From a checkpoint of a small transformer trained on Wikipedia.
Size: width 192, 6 heads of 32, MLP 960 tanh GELU, 13.7M parameters.
Architecture: LayerNorm before each block, learned positions, biases, tied embeddings.
Each number is 128 + 24 x the weight over its row's rms, rounded and kept within 0 to 255. Layers, rows and columns count from 0. Numbers have three digits each. The size before them is the row's rms in percent of the matrix's.

# up: layer 14 MLP up, 960x192, rms 0.0694, rows 548-647, columns 128-191
# down: layer 14 MLP down (transposed), 960x192, rms 0.0578, rows 548-647, columns 128-191
up548 084:116115164118152098101117141129117148075118149147183130142145164115104097096120147138149095124173165125128116103104165167146126142053137153149095106108097119136130122095104140101156116107163079
down548 076:110139096156171137092132136116098090149128124118106151112113122108133182113182140141101145100128121141125121156136102099123137127154142105095153133141137135088101149165171151129129160137123132
up549 128:133130149135131101102132128115123086106110132166153111170162131134098125095103151101131099124127133073121114115109124165123058164136109112124112113067117112121108120140137154114133141115172107
down549 132:125120121124161099130176141094143130134144137119091159097103084153117102123102165153135145114150110145177160150131102116090154122145125148097113115128109167121124101085131134112154116121114101
up550 127:120112117055125141150095078105152133049139171149093111152147121171099097115105128109191105148145114112125146135098109124134128165116144105105125140104132121112100125111125171120107137129141085
down550 133:077126118121133127114176134131137098123114153141130101110150132114139167072149135150120103174109110190176097109139108130129140160141153130122140109142134146124107140131165114134133123098120095
up551 096:194134143104140136125105114101162092149086138101156133134147119143106127126149147087147147186124149103112090165106095155181154150117144139132086119078138090081111111150136106147113147091162086
down551 092:128151143155121086143146124146160136084125114127107140113142118103130134117118162108113164112100110112136155118199118127124119108122127147142142142147106160150168131081089142115147145107126166
up552 106:149143115112124100136113123128180096157166098109101121139101116130105113117153133144122109164130152147148151109108077123089147154143145136103080099142107125130130106142121119115105162125120125
down552 107:128099134121138150108144158144145129117110095121151156124161118148133129147159127143100102159101132126134112123147128140147103107157146122133106116113167087085121128133133163168148092111156148
up553 099:113129169122131149129114157123090112097170121131162096167102143132100083126124173135128076106149105133062125099149078151149107142107125120116129134125134113107108125092136144110113137144145178
down553 099:136094128154130145120127139138162097135156133120119148102128116122087112121133057150139152104099103155167133156149117142134135128151119101095140119120127123162126124143077139163116107110114109
up554 083:148131121089122136107174124126163124114147129129084094124134126144132165129148130161140141152102130122140136147107150074124127140138181140123129099056118089139123091151139150128090136108129160
down554 075:106076140130086124157104161134129120137122109117079138132109125124085087154153158107142178106165176123130121105127170156129138113108113141124103126157108152124116164107130106137156146142104118
up555 081:129120112063097116113126106108149172090149133094081051138131105146086112130127124108133162117134165124124116110114119140152104098126087133100137089096068104124110140109135166134117124143112114
down555 093:166166121132115122133093088122139136130092143115127150151113165158144093142167184150151149167161099130132124151105110095114110105129126121182171117133159146087125121148128169113111103127113143
up556 105:151125150088141119147137099147142073110150152095125123115142131104103148127121145089119164152107096156108096131108126177117138134137113116144122128109142107128129132082119130182151158106120133
down556 109:122113148142130126116148131102113129116108134166152133157139128127133119096134138143145100117121132078131151110121108124151142131143157161098110147106129115136121097194075167122107080142129132
up557 110:137111162123119127046112101121083145106147189085145102163135106128090124100132162115133112142117130117137128170127117069166113155093120184115138128137120099100167142158107123133154112174111125
down557 112:099151149132141092133127130120122117117110119173119133118163145129156127110117110117126154161191142142133115144147101126170182138147182070113138113108148162136140159151165094133128107119140165
up558 087:150074124113160101190081131136096113122143144137084126146179129124106131135126126101107098128181118137138102087131119139105132082116155139132132131123125099137100102121114096144156176156123088
down558 070:153091107123127131070159118154166139124104156142120165130135118151139105122144129156114137138140141124116123112132134130134077119112110119135155117148143156139102118143118114108095096107114159
up559 075:142072118119144140133115124089169121106079116094144145143131119138145143101087123137119162123117177158152084102142125150139096130103058149113101111121092150138098125122146069145157141155080132
down559 086:104101106143104118109127113161126128165087171163127175123091123111147150141142119148116134123149112147110138144131098128161177083120184146158179146113141136139091141145123146085149149114142117
up560 117:149136166164108143139102118111117087122112136113156135168119131138109150127116157129101130124095174114108035095162122128180117113126115149161066113119091109094149114143140084134117136116118118
down560 121:113145144099105149103101148105145169115125112146136098123130106137094157142118112141114094131089152108132102135121127155128138145131114147116156143080103134089135181148132134128140121154112135
up561 078:123123117131111110085123109137126121095113157120174133113140120123094136118096126100130136132122148150132081108119151151196139146110124120118114088118121111121114095129119112126145138126139132
down561 086:134164131098135140100122127160101137087124134110163202125108145175134140119164150191127162130135123144166141120127121153130143119127151148121141111123139117109119134116123150104158091124097171
up562 094:131170091130101077139127112066163138101147129102121105114134137136125137135113144134140125193160097098110127139102113151140185146091121115143158114116124115102121104078115095107130113082091116
down562 082:118143098162132144158137138128065127111085162147161153101099087101157133137131135115119125158156096140104164131153086128101105063118093095142126119103121088143106129094160162149115166141147149
up563 097:151130170150127107184142130096136116072120178150166114160136118141152110113141125119142122137095118132192122125119149097140091145155111132123118126167142167136124097153161142164107120131130127
down563 091:134127079125160171068130134131149122148139161110136118141175142134109127143131101127123084082104112107090126104125185123139127131151129113095142114094118086173140104132115161118132100102134141
up564 075:106134132183112155148147129111100154164154141136137105112151123120178144116108110081188083122138148126149131173149141149108120149108137157130118147127125116108167144149073132145109158135090096
down564 083:114176146126123111129162125133098144150139128123128200079101152154143113128181104157115138162086096140083131179114100136146161123104169124137146115137136152142102138126083156148148136125144112
up565 112:119113137157134097098122128097179138120142154125112139133160163139074062110105112101109134122167109132115142067149096140145098139143090120106121126131130105130113106089177150160119137138144164
down565 108:097125119096090139136104106106096117161149118163171104147124133108120140119166118129118111144168101107138111119014140154101148152104116127140144142130095111121131130097084137069151116118125130
up566 110:136110192104173115128152138129163107155065142138148104097175154117105121132167163119138090155150137142112088093138116175139098123138127122090099120147124095098145124142076122145136146114139136
down566 107:156145070112120143093106172158140099123114138130110108152129195102118121134115123131138127129139134094104121119125135125116133146103121128105175081140154164140096109131124106136136115084094132
up567 132:136144131139128117108099131114101142098104158097129136152144146131068070114134108175110112128097116118118120111143082107110109126095127151149134132109138158118155110169109165164109121156142112
down567 128:109135124120100152168119109134134124128131161167138126193131185074129118073141112127130113129128151117101141105133129166114087100088139134132136125138147168181128150127132139153131119157124146
up568 107:155115160104155134118152112128130127135091122121114119140166118141121147099122169111155072134140148159100130106103072137098082117113124125112118095155087113124159112119132134146154137176086108
down568 098:094143128158113117152188105108114145064112151146115147123115152144128150183101111139138114133117128085150168140121148134101129142114138122119151141066158157124079128125090134144168113121142182
up569 074:152132110094155163132138132106137122135087130147115133147101117085131110151112154151160133151143140098127104124122114123142109100144145169143127141144123123136132127146131104119142151108100122
down569 076:116128180155158109139099108165143147124169090155133158098177150135112078147134118102082143134123139144137108152123145160132152142121128103120142110086116168142096154126143145110143137144142113
up570 114:166141146094109066141100107095149129125140093156123141115128111172115172139124116127113138156107125129135107147078123129118115136134150132122126126112109121092139074104101113178101168105120103
down570 117:142088135091142133089147148113162109144122125107193153149158118117165151130167123135105143093150086129177117076128158070079102136179148144110127168107130112111136149119091140119153130131141125
up571 103:108134109159100112057106096105132121107136134130156115141131138118105150099130147116095147140171170125155130117123137133125100135128126128112152152101118138095111095128160113132143102149167170
down571 100:084135123117152131128119150139130125154209111130130095139106146156160126143073111103117114146101116130106139126120163150124153115168129101123148118136116097157178158087103134121109163098106117
up572 105:140134121094149111148131131098163089117127163111153119151145099179155159117099128154114142097145133101105145134048142152140165148150144131138145112094152095122118107049134139126145150062167122
down572 105:143140149122140131125080148138098148123096146121104150103116125109142104140098088142145103150112125129119133111140128097130069140117134109107103129122114135154122096124099124127067119113137165
up573 119:120131138082109112104120118146151090117138110090114098144105089148113141144165154142131125155137135094135092153091115122095102113089119124141140113113122112119170148113135118113149140160115097
down573 112:136120119089112142149113133137144131139158069068130139141161160146160104108162117149116058117166150138136133144145118144124148131114096155122141134094127087121136138131117133109099131124123094
up574 087:160110143056102108167079100150113156113125127130127113158138100144129106102102143122122124111182150125131118122089136127122156151099128129125108130126070165113162101157109134091150098117081129
down574 074:121093101088144130132128152149090088117152123079130184134145104101142135159107082121140169131155174073128104137080140092103131073171141120107119135123148096171123142125107100117113124123154098
up575 119:124110147125137111105129063116117128150120155061133128127146135119101138100151140121135107123153144142089117122140101093137137171106117097073115128152113102134182134135150104137145099085154084
down575 114:122119154175119165106089144162115147121130107097101177121116141110134124125104140101142119183165118094095175117136109159140068129124123129147145118121143084097130123134080120104117102128152144
up576 087:134144148137092117108098073121129135187131159122132077146140111137133092186166118162117152101135158115098123096187120148134133119135130143138121125146126147113139134092165123203105184144117094
down576 065:121130079109150140091102133137107147142156119119097175095142105127141121106138080096136133136079129128156105140113131114177108131116198118131136099111116112134103141145064140141127075121111110
up577 098:126163066095099152111122106103125177094143116157130120121111079141104105127121186119112149130139152114153150153124135116158138111073185162133127103104126169115136121148161144119121128139127117
down577 099:128095139151128090127145124140127107155134075140096130104155135073179143138141101111140096148133161109140125105179115110128134177201171116164178166160087086124139134097131133112107137136078123
up578 114:150122162120164161110101122115105099173102163137160139164143126128149119124090133094138103128126164143089117147152144136146117139106114181118108125075132172119139118103077114171118156100116120
down578 122:139118135177075093098148108110093114145142087099142129051090128176120138151106152172134162109127120101131104129103134144125133111125109152107148085168139134087140099148147145099108158128120140
up579 086:146125106127125109143149060121122167128061092094143128136125095105111153126145113108103145115145116087122137153078179157106138180125131161136125128111095163097147056179106116154149150131158149
down579 090:166116142167150147113135187134135095139167176130131146125122138135135105137114167122160123124120163134124117140120095106121152118164174107146132156131149106150105145103178134105080117152115104
up580 086:125130152094096088138086090138105186132137124107116119144120130144079165114132148114110102148106137136132094113171138140151127193088137168141073108137135133109161104148154139097151146105090112
down580 082:115164123127173158116118142151134121092173120147129150152109124093135130160139086121138165148108161146153141167092128145119123114190161133132152168137159110126153145105143133106126086137107141
up581 108:114138153084161059077132158096149116166170116133149121134125122176144140134117111125161134139137167124166128156120123124143134128118148147116135103082125078091154080106130152164137109114098104
down581 101:098110140088101160137166123121148135131117135149105138104165150085111128121180133108127119095132105118149140140115166137126089146123112138137135122138123121117119107175100134104141129103141098
up582 117:204148117104112150129160105123130127107148122070147101148139093130141127133125175128139152106131129116116107129129106098095151159081132118122123137116078152113129098108127108162109178138107157
down582 120:087137107165107109100176114118139109170116155099135142122081161110136091176106165143148102163136107098090155136132121097138108163113138130143110135153147155121107103106112157099082108104141131
up583 110:128161114114128068103129074115125143153134149122109115130169159162142133116133110091111124102149128119094130164127121154166143124107142154099144087135104178150167097157125143135116130089172144
down583 103:108130157094158156130128113139169136131140133114136117151107155150107096158146119117191161152125147124138109097124113110157144118104150155171102106099175121136130136126077100120129172121141118
up584 085:126108145112168147144178160100094107139144084145154125127163131124132108121091117145154105124122146108116158158120110139141161077102090127140107128148096134116142087100120112145144125126145143
down584 084:205150109143138134135117139123127107133093156128158138089114163121123122096161147156122129119120145111109087135081115119128128134112154172150139120127130131115098158122137097117141132079134098
up585 101:105159098149133107075096127111095104147138094139100098135151123159144113149129115124098157115131086105137125112092138128145137106124157210100128132142086135126158120171206132137086124114118131
down585 091:143106102134118129152110139123092118135158136113100113150139129149131097124167104111113171134104132131124178133130130162131119125145162169148143193121101139117131110102144136126166153127148089
up586 110:173114182094136135076117104130191164105080163144141128162127119159128112096099161142131125149106136109147101097123126149145148125121129132146127134098106147066086132144181125124114091128146154
down586 106:112149121158149124121148080124111112121114128154181167102135127086160167102146115150177154104119140136149140103178095162139143099166118148102152123122130118146145121112130125131143135117085150
up587 125:102134121124114113143137121125111087128140135147127110163178154138115114118139157119132101117134158095139100097109113129125128128099122139145116105129078086102124143080160071122125128116177107
down587 132:090218114178084107145143121126174144119101134146130150176105093154140116104098130132128132110127136107113149157129117121111122142102084139125141139112154140157165148107122106147111143134150106
up588 086:107122186124169090098065120118099097122097133138154124157136126145111153153114118140136073106164160130132137092142141147127133101091136139136137086149149111107131100135206128150126144141139108
down588 082:143141135167126154112123134112142134130199120156115143118131126127103103079179138135135124130114112128114090136094122108138143170120190131124135133121141139125123183138098145145128095124098110
up589 119:142123101096112128143155100150172140137125120089128110142125141123100095116118150142162147135198135131133112123089135122104105138131162115102130106129097105124125134091101076119158171099139134
down589 123:160108139117126123089146146149154110164165164059121100097115177145174175075125121141108081130117120103112116175105094137087092141123127147197104113147146122147164173173134127100147111134111096
up590 093:135130111127124120106133113076140127127112139184137130093179139128151115101111132099107104127112137124107132175115132158123096120099125137093080129070159169143154087101123150126102121132111173
down590 098:122104133160102155148128160121094121145125111093116131127124128089131134142147070148163136166127123123144151126111096080110108097134145109144144131167140099139108141155156098123137139075119147
up591 088:137178161090141129071092163105128130108115140139132116176115156200135144125141156178102104125127134103151112136145172114172124142152157125123095125096138119115138101142150145109111089108184139
down591 063:055091127137126133166082127143123141169073138136133131111135119102150154157129105111157074104096141156112127138109148147138109092146163125122173133130108121094149116123098131119082123169146102
up592 122:122189122122116124175090120096129147090130125139123103171106125135092166114169135135138127155175103107171148125100143143107147131112149147159122104058116122105117111102147124119109104069083152
down592 124:138141150146149104138119172149108142164137133130132125149109117161143191173117118099134126106150132129095143138138166096127161133095165159134152094152077115099110117099118140148136129111131117
up593 091:144154132110114108101107149151133127148155158110140115138135153143124094082114125135138133126096132112148079094117133111159139118125114119104103129121102126119133124162101138114107111124123104
down593 089:120080137131089110137147100131132086073094133149135118145107110119128141130082115096116132148139126114127160134122133128108118138148138143132122115134124094131101132132147141104113119137107165
up594 108:137133161133176106140099149149113079145129132103163128168122126128132145124104196073123126107135108136104079094120109093151110180136162132141081128123114091124161126138177108146123151153111122
down594 110:079084141160122123148133140141140127087134113128106159112112134110139109135151093124107127139120116145186193137149139165175145107107141146098158090097126146090096117104128148107154119117115171
up595 085:172141106109100111114121152126130064097152106114140085125122149145128071130109122126131112121178134119106128090096114141088148124111083114120122107118116115159117104102088144117113141077128102
down595 085:128131100135120178147117177125117176111126116157109159170169150138101119111147120148113115085131130119171130174127083080151096158140156064112135136137142144121123169112158132117097134160136161
up596 114:104137130101162090116138157126127112122142145173154119143138118126114085159143148099162120189114092079133079140144102113125135147090122118108119110156135123125133093134163142152149112186143140
down596 120:111125119138121160183127128171129141099098104150121138136138139124091127108096141113118120148082190165180150110125162150142134112093123133150114063150101142103162130103061111081147105106149156
up597 079:119162170105126163135160068153117139132136146130146098086154124134106145157110159139182076132137102094118128170140130165066144162144144131094085109093136098116162132167117142116142178156112122
down597 073:165128128130127122149127160120126110108138158133110209153108135093152127117136115168115131140091143123164129117121091106168117144147163121122150126146160117133142139099127194142092091136127114
up598 092:099130146122168137072144130145162133112093153102165105144148113133138150140055150112107070150116107132109141128167131147105121136116161091104128145092093125108151106124090164122121147160170087
down598 074:108122119117111153154084130128097139131160105119115138112135105081110125115142151089132168152159125121111113147122128089118139122115136138142143119149130123133119128095101127152095129140132137
up599 078:094095146154119134144161115136121127075167137142146097136127139096092176153093126093125166116158143090117114109112122128117128099136102111146131116074144098141106103143153134130174123144118148
down599 056:133104116092128149130115159137115147121107150143133175087139126159149128102175141172166108139083124132164099122108141092171141158128135116121155103157139142113109143091117145094130121171172120
up600 114:132123171133115110110148109135121117139152130161167119067140128134130125126079146090108103140141125144109112076136078123156138117086140130122068139137109118127155135114173157162133174108090154
down600 105:155091115150120115143073104131132129138125124122148137142123119125115154127113135141138123096122121110127099123145110142105098127169141135140105086171139136133106129175111152153124131140127105
up601 077:079119157128156095085155132120103148181101114144134116139144133145154098140120118119142053137131162125146154108116105140148117109139093129108134133167120070161165136112087147109119183149135102
down601 078:137173136130119182110147176147095142144099120113143179134127140095137126136145117157127133098125131134115126139117077088113101127120168122112114149133140170092135148097153101135123120149120122
up602 102:144104098133142120100128135077167127079147130170149091139156110142132139116106102104115127124144141151141134174094163121120120127134146148091113088122098173127130103103130117146128116138185120
down602 101:122116111143127116166093100128118157124076117119081120152128157143116115149112152135134131134164090106098189123102080094102120094116120129151098134144136160138144142142148138136138138133080181
up603 110:104132212133136090100117132141098098131135126139149120131110161110115107132146207098139118171099116117121085094143126141157109143123158088165129140080154089127118106106151165179098137119126140
down603 116:143130094128153125147125161114170111105152144174152129178149103112127129151112120113116139096140119179138126149071099159118147109112131126113112110119138155113152111140120120084120175121105109
up604 107:109169106131140124145147134117141129130153131136119050154109113146118144085115143082140146136180161101136110106091119110168130129121180148098088131082121118114100137129145141130104124108157098
down604 109:131129136127140161135099107127126132126154153101194126119159127125131154101157152126112167153162146139092141123147084111153129117143108123152128092112138125132112140110118116131121160108075211
up605 113:119131119159102140115138074119141124150141142174123100148129119125100142132115126126152097101155111125139140112099100147135129143148147156108065147125088151139129132109152155164089119157136104
down605 117:154099161128125147125138141122107122119151163132119157116111094092160126134129188117154133125123162093116166126150105137121115122118141102134125121141120187115151180135146133136152123152058164
up606 092:094116120116115109135142129116107097082151119156106091146102130144115156102098118096171130103137116147135091102124095147204147151104139180102094116140109130128132115141148123141129106112189094
down606 095:153164120155084131111097090126121147147162144120127168120122084128164152116200130147126122091149141140113151137164135091135143149126140130126206147095135124132147100106106124140128126114100106
up607 120:180135129111108102133128135084145111108126145098150132102129114140120150146134182103181113152141096084103118121072102093149142126108066157165122122122095113114137117096132087129113152153127128
down607 123:104119110103173096118172135100126154113137126183121127102106130131114100157126160120130124125112183139132184081149110130138127104116144159169111104118175124134126106133185146132122151120130127
up608 101:112131101124150105137131143133146144091151159125162099117153105164123146102107111067140151134149119135095131103134121104109148090134126131128123095138141137124135137090110097104124164133154129
down608 100:146084104159148145149086115126129108107091127125077129148131107178136121152128092131129121123136120114163129112123154099115149130139138131159151139168078147165150160127138102126117097119135142
up609 102:159155119086134134131144161132152134141132162113101109150116118101082110087144197116109135123131149116152086145139081093095103132117161154180152127083121124115128124122144076111109130135148141
down609 104:108121122118156107175104119104104122106144076112157128093111174155128136137107117102167155092124098107117173147121159200124145124164120116118116111129110138148082102131136140135090090115148100
up610 116:157129113123115142074172107115159061134115113119160123099129139135126124152116162147148160124160147121118106131128113111182076175127086157120100106107094130139123127137149112154123149138057093
down610 111:137123162125095140095113144148170135088125138109116095124114107138105172124120071129156085142110082096141116144109133121147108117127176126134104123113160214164108107117102159131123110122136127
up611 124:144144157081171125111129113103084104130146092122164117125113153123089091140137135130152105130149130098144131187155110102101112128119118112135097113088133117089128080175114116179148104161094108
down611 133:111137119152087049149169133175153123135103100142117177167126152111107135150117129126158140166150128143148145133125127117137150155109135133124145101107132128138104092106129140152121194122085128
up612 086:122130090152137109119119117109131116169135166127104128108136128149103101126167123124105075127108102136132135126128089081180108131112123164137151117149109134121123152148179127132096115156168162
down612 072:132100134147104083135125117145106134106112124131107109164134133104133156171138159124147170143141146101131130116115156132136153125123086127152125140122176106128154157124104102095180165165115136
up613 092:102127170176122129099133136103093114106126124135141110130119131127130101098076124145115102180146101073155127142143140157164153086123133120105119113114116141141119124127172148110115105104131153
down613 089:137113122133139131181111130165137094138143103154122155107159131127136138169117147087160162113138166145082118114112153104119143151129153153170106068122136107131111118149132111137116128118106170
up614 102:134121121080113118155076149167151088117150107116135108104135112111080109112117151157144107126154166129133095104095134103105165093097133098120112109126099148144121094138117117147124123134152108
down614 096:160131114142111143108118156121113102133127114138159125159116106128165152125102107101176132083130157130131097104146174128115145127151121130158117092128115118086163132156129135106147113111147162
up615 100:160078125091141075121140117120119114139161117156183144136161171136118123116087120110165089141173133119172162114088089125112129135067110182147139142126129116127129094115131140147143152107155164
down615 098:115088112168150145132135112153139113144101128141083135163115096136137137110140122177124161082139141091101101101121110117114161142130151158189172116145142166150122156146117090103092169135130150
up616 110:151134108095111109151096113103156128091119110135113103131160119182076125110124174111134138133140141124172118090129127107102142161099078151125127097101105155105156131117114106106141136125158155
down616 109:139135131143089096081151135142114115119101123166146110140078112135171077121123165154104124149114106138105115166128147122117147121147107134155171102104130139124154148140107103178101143149169135
up617 107:092156108090127108149112112132143108109133107119148110123184124119141134122105122079148137119137147138152112142113130134156115122141197096113115121095149137142124120090116158131078135098106096
down617 113:129132173120150129146108126105145191153135131177107153159125131134135111159102193158134062163100094105135101134150147149114154142148126098127125121135095135106125144084162084168122117145127158
up618 084:124138150091122143122106127095115128117162162130149069091148124144105050064102159110111089132164110110086122137088163156108087152120164133136105121113153124130123129075123166128115107129137164
down618 090:136136122163119106142186148126143134137114117147155172107105179139115119134123158165098105161119109159150160131144144116168112126135121072088160142156126160156092097122128140133159133104118102
up619 108:099183130136143093126107147133105100152116147093175126121132070118138165135100126139160160130120126155150065152128126130161136116147147132091099134161126114105140093094109099138123139102137122
down619 117:109148106131117113168137136163101113169129104159138139095129176107175128129152105100131109133148131142104121080128113131107136105093165147156109126126137113124115135181201102092108074115113146
up620 113:158159117147165115116157104119138095090157115151106128136108067167117135151075136101119140155151118139122114107115096146123125117135149132125088147142132173117131109137147135115147132145096090
down620 109:111144139115147131091101158137101134165139124138104167193129137151171161125141169126185126176097134115125138119142102168143136124141110105100170119089156128132123116138124148181087164132108111
up621 113:132131154138118129079101125124114119064135143126201110151106112140118092123122121090143154136107127133115126146122108176133090168109111128130095118112118089136128124113127153182126114107160121
down621 114:108090144130145080137155141105153101143154141149068119135135100120122150117135155139165112101094140142150124140123140141130114148095120143081145131129110109179156133183121139135154097117105156
up622 121:113128150109152154117092127090123132098091154108144121123157114151089088146122171160142101132151143148112134109117132157089095126140171105126137093144147127106125124136151113156130128127106150
down622 125:118111133117133112142158053124159163108135105122084127092090153122081127128099117114131128113154119142132126126123107096122140162137119109141097112199159099169130142129170127134120128153155119
up623 098:096130101122125009149140126115155158122122134109106116119152116153137145126129101104146113144142144083108122140128124125119148158137145110092099127139142128112157108126108092124118128094142119
down623 099:129159121104146187119129153147113180122137110162105127130135125147113134137154127178153135140142144142154107130092067090139087136114114144097106183094145138132127116129112122116137149101129128
up624 120:182133097134118138121154115124115099109110135099176122137142102115094093130129153178110079120151127117139119148133152083139131146108141175120081074086145132106120135126135125137138128125078088
down624 124:102133083154106144115115119086165123153130088133145169157134126082105104111130112154087120073101140094153136114151143105146127166133127165127164153107153124119127129164189135142117151108122142
up625 072:158126120097163102077130144061149137127117128105145144095130147138135119101135123130119118145127119111121121123117127102116150129109171149105136121129146149151134083151138130164097157139135132
down625 067:099074104158099097146093109137119149111137110127111162129154076088136161186134109154137172105085116118165150139160118134106098133160124066134121155160142115144106126148129097147135139119076099
up626 081:141147110148155123086167142115088094090159133141125116130126143166108144077122122140147120199160113107171124133121126145166146139124178136143132153091154109099110118074131148108108099082134121
down626 077:099096130097099112202115146186101133139122147088134135112149109137139140178105095103109115135160141135077144133124100166124125119068159123149094119112105123131137122119115109136123127144156147
up627 113:066145129126123129124108136133128144113123108133125099155142100144107153125149159086144087135101110127162144149151146091116137159112169124120109072135132114115196153141133176170121128145139124
down627 115:160092129139104164144154134106120154099146156078114130123137123098137124145152119083143162113128124116113127122127125141148169114125162104141131133150156142179125166170123171128126117075106117
up628 098:145161151140129070162147115089121096114145153098130113109144144139151111123107117068112094186148110134115132105122074146137111122158116124095109141141160101137170136131125143150086159121117153
down628 106:151150123131134127084137128127149066148153084166130135123123157141125148153133124156127141130147167101109067147132141093132114116169146128173147139090135128144102165128168112136135133136163136
up629 098:144151147116139072106098132102151126124138128124115120125152139142127099091114098094151139148171165115110116117104143147108113123106154128088106132130101112148139119120115166122114109086101103
down629 090:095144137153120165155127129150152101117125128177119110120128110123110158153107120156070119130119104142145083103146125171175153143123112113095124135118113105156127089122110137153156130134110142
up630 117:134146100122135063150138165132127132163114121128107089133131095135130118089135133100139155154148145104112109100083106155131134128115153151113103125114136081126147132099117140124113141120159107
down630 127:159130144143096095091105128135174137154146131121127168159135165104151105139083125068155129129154178102128168144114102095129143140112087146096134133134143139139172100156095129117123118141099125
up631 080:189109107102103091106109134098153130109118126128165126120123134134117138066121131145134075118149153137095120114085101126132086141116169122145160126127124113146110068123091162094163153150108110
down631 064:086139160150143123184140098151113128125103121087126119137134128103117140162092131104128149127134085111131155120130152117114160140157115112133107117149179109096177130119122144107118117100117106
up632 112:131127108118138129145170092109122097142125148093133108125124105125132109157129112087100164103148127122092116109107083088149165110088090148120105127171130121142120114115132112126097174127105149
down632 108:125131136171125134150159150087104110141083111106113172133103100125115178125116113135120122157139133137114115128165123085125133145145082128166126128091176132098152146076122094125144143106100180
up633 086:116138143106154130110147126138129126127109108135102105131154129146119122154102099128197125148106146122141142118127129117133139090115089148090113151147069129109137111154132128127137141128123066
down633 097:149145103126085157139129148145186098118154145136132151121158144131146111101128136157135116128131147130159108147117118096145153145083127120139139115117108165093127126123102126163135133124108170
up634 077:134137133097161111091113142148119121086143149126111091092154113168076113111140132119149115112141118100113092084142178108121150087124185132130146091113124088128139148138148124108083121137160103
down634 097:190129132104089116141117149129117100163108138173154147143084150176117103135168151178096142129105125117132127140122174090164147100110175088095197133139143118079121137118078143116113081094137114
up635 102:161140118135122101131144148128140115165103168109155112098105128104084125120131118134147167115110166094110118148136124117163132104167116169111159115120107158122155125127141115119053232123142095
down635 108:133136123130154102127134109108153119106155077160129132142107104129146136135123146116158111153142077168110141090100131150104111149085123126142120117135128107123097134165134107123149066128084154
up636 110:146119104075092076155157179121141099113122142139129102137148140141087148096147141123156125115143158122141100144099115131144112094125160111111103065086093097123134082122129142137122155132112110
down636 107:135113135060126120114067089117136157110131081147186118167128160154116124159119115101164116139110099148134119096128158099117132136128157117120130166118146156141101128144156169138147154139113123
up637 115:144137146136182115127128137091131121102120196126198129089135135153143165135104118120154102121143122128136101135132150128135142150120143160129100127142138162113129106124129085154111131113137069
down637 124:167120127157134135139085109146140143098152107098092122151111133119131142095137141134111109157149132125173094094114149146144108108144153134172128139087163143109128149113139141126090094102110183
up638 103:145149121129119132078133131128126097079130136144114108168124132142098135116086140124120131148141138112177099108129152099097166111099133157124140121082126142113097118147121128115166117117173160
down638 102:143108160130130137122141128105120126194150145123168158127098113114156154149127146106133105134164164131132218174119092166157167150157131112100148143161124120173104076131122135115126142099141095
up639 116:122120110073137136095122153118155124085071136122154122160136133110076107112150177143158118132123165109150116137143146129135148131119146129136131112063122138135105094127137095168128113154154136
down639 121:137138111096097148156086138148135154118162149097115116113134097123148135111143122139134061144153155102106114114124134150121079152109133152155098136129131151143114120142134141097134084123138117
up640 078:122135115116106135133114083100129143126117107140095103109140130149140134136101143094153123134155144094122142128085127145150182138074104147120107099129092141180117095150109122097119115115176123
down640 097:164106148133132152120102146128128178124095109129171142150138141107159105151169148172085139138139123156178124148115135094140100139116158119155180146125121160126071138136125111131119149118106130
up641 114:169098102129110104134122125141148101155097102110118130108136113104116119125105151125142151121154169152113098123133119127106098178151140126123124135129132154142187121153085110150166176144108108
down641 115:118140160114137130139106143111100104144154147140117133152145130115124078111166121143187162122163112123162129150133108184145133114114134135101178150096133122107153162120137145142111133135098128
up642 115:155182175102151142117163110138115130119129134106136120117126114119118134120103164133111114139144133139122087136129099153116144180135137092123115128107141125102131153108137153118117118093140119
down642 110:089151144109087119148107126122116130120132151152136162096142095131147137145130132134149146124147109095078159143156110154171153130126100161140121111124122108108131071126118103137072050140108135
up643 086:125129111109120099134116110107183121088134089115093102155128072151131119159133132135150098141111106138121114125107133162124156130115135127121139125143119144153119079101128103118112156142127112
down643 088:161110138147125122156137159145103120148138139144113159102152181099115130101141147166097102132134138166124165124133129132141098127081123114105130155110132094137099118148159164098158126087128110
up644 124:165135125138154114090116104120134166135112193122168138134121111123121089127109166156144131139136153106142100089160124133109103158128124147140136107156104102092156144107147119133122115136134128
down644 132:136097111134125127098123121113144168138090153143123107086088167119119130099105159095133162170151115122125126115147124126079153149161095155111079139148122091127142152139155201123117115096128157
up645 113:157143131140104142114177102113124140132119110124171102118118104123141105124093188139155094149125186129085147099071129130118099116094101129118094144170108128097137112123126153116140150135092120
down645 117:150178151131075125142124125104157157114133176108159097131120139152143126094106097117116121139110148143151127118136128089129131092142161096114120083126167105143137160113120161111126084117110116
up646 096:108121117110146115139091162103159127159123119135143137167177149118141128115151148151129117106133144127100128114075122120128096117127128115133159061103106104106125116112169149167122117132155155
down646 098:132107138140157155117128118144135089112150133071123101107125130129130153111131097126157149105115137137156118146133096165112161134164164144132091108132126089108106128142129070133156133081142121
up647 083:147112158100158144093114134145137100097139134183116108138193175131077107101125125145115085138131129141163114077106128131109125101144149127111142133139113109098146127146109157095098141130171132
down647 074:111122153159100076132107124138167137123140116144158155094093147075120153145106122137145129101154132150132157146167106099096156101141082107135083141102127146139176100095128120147106121176108122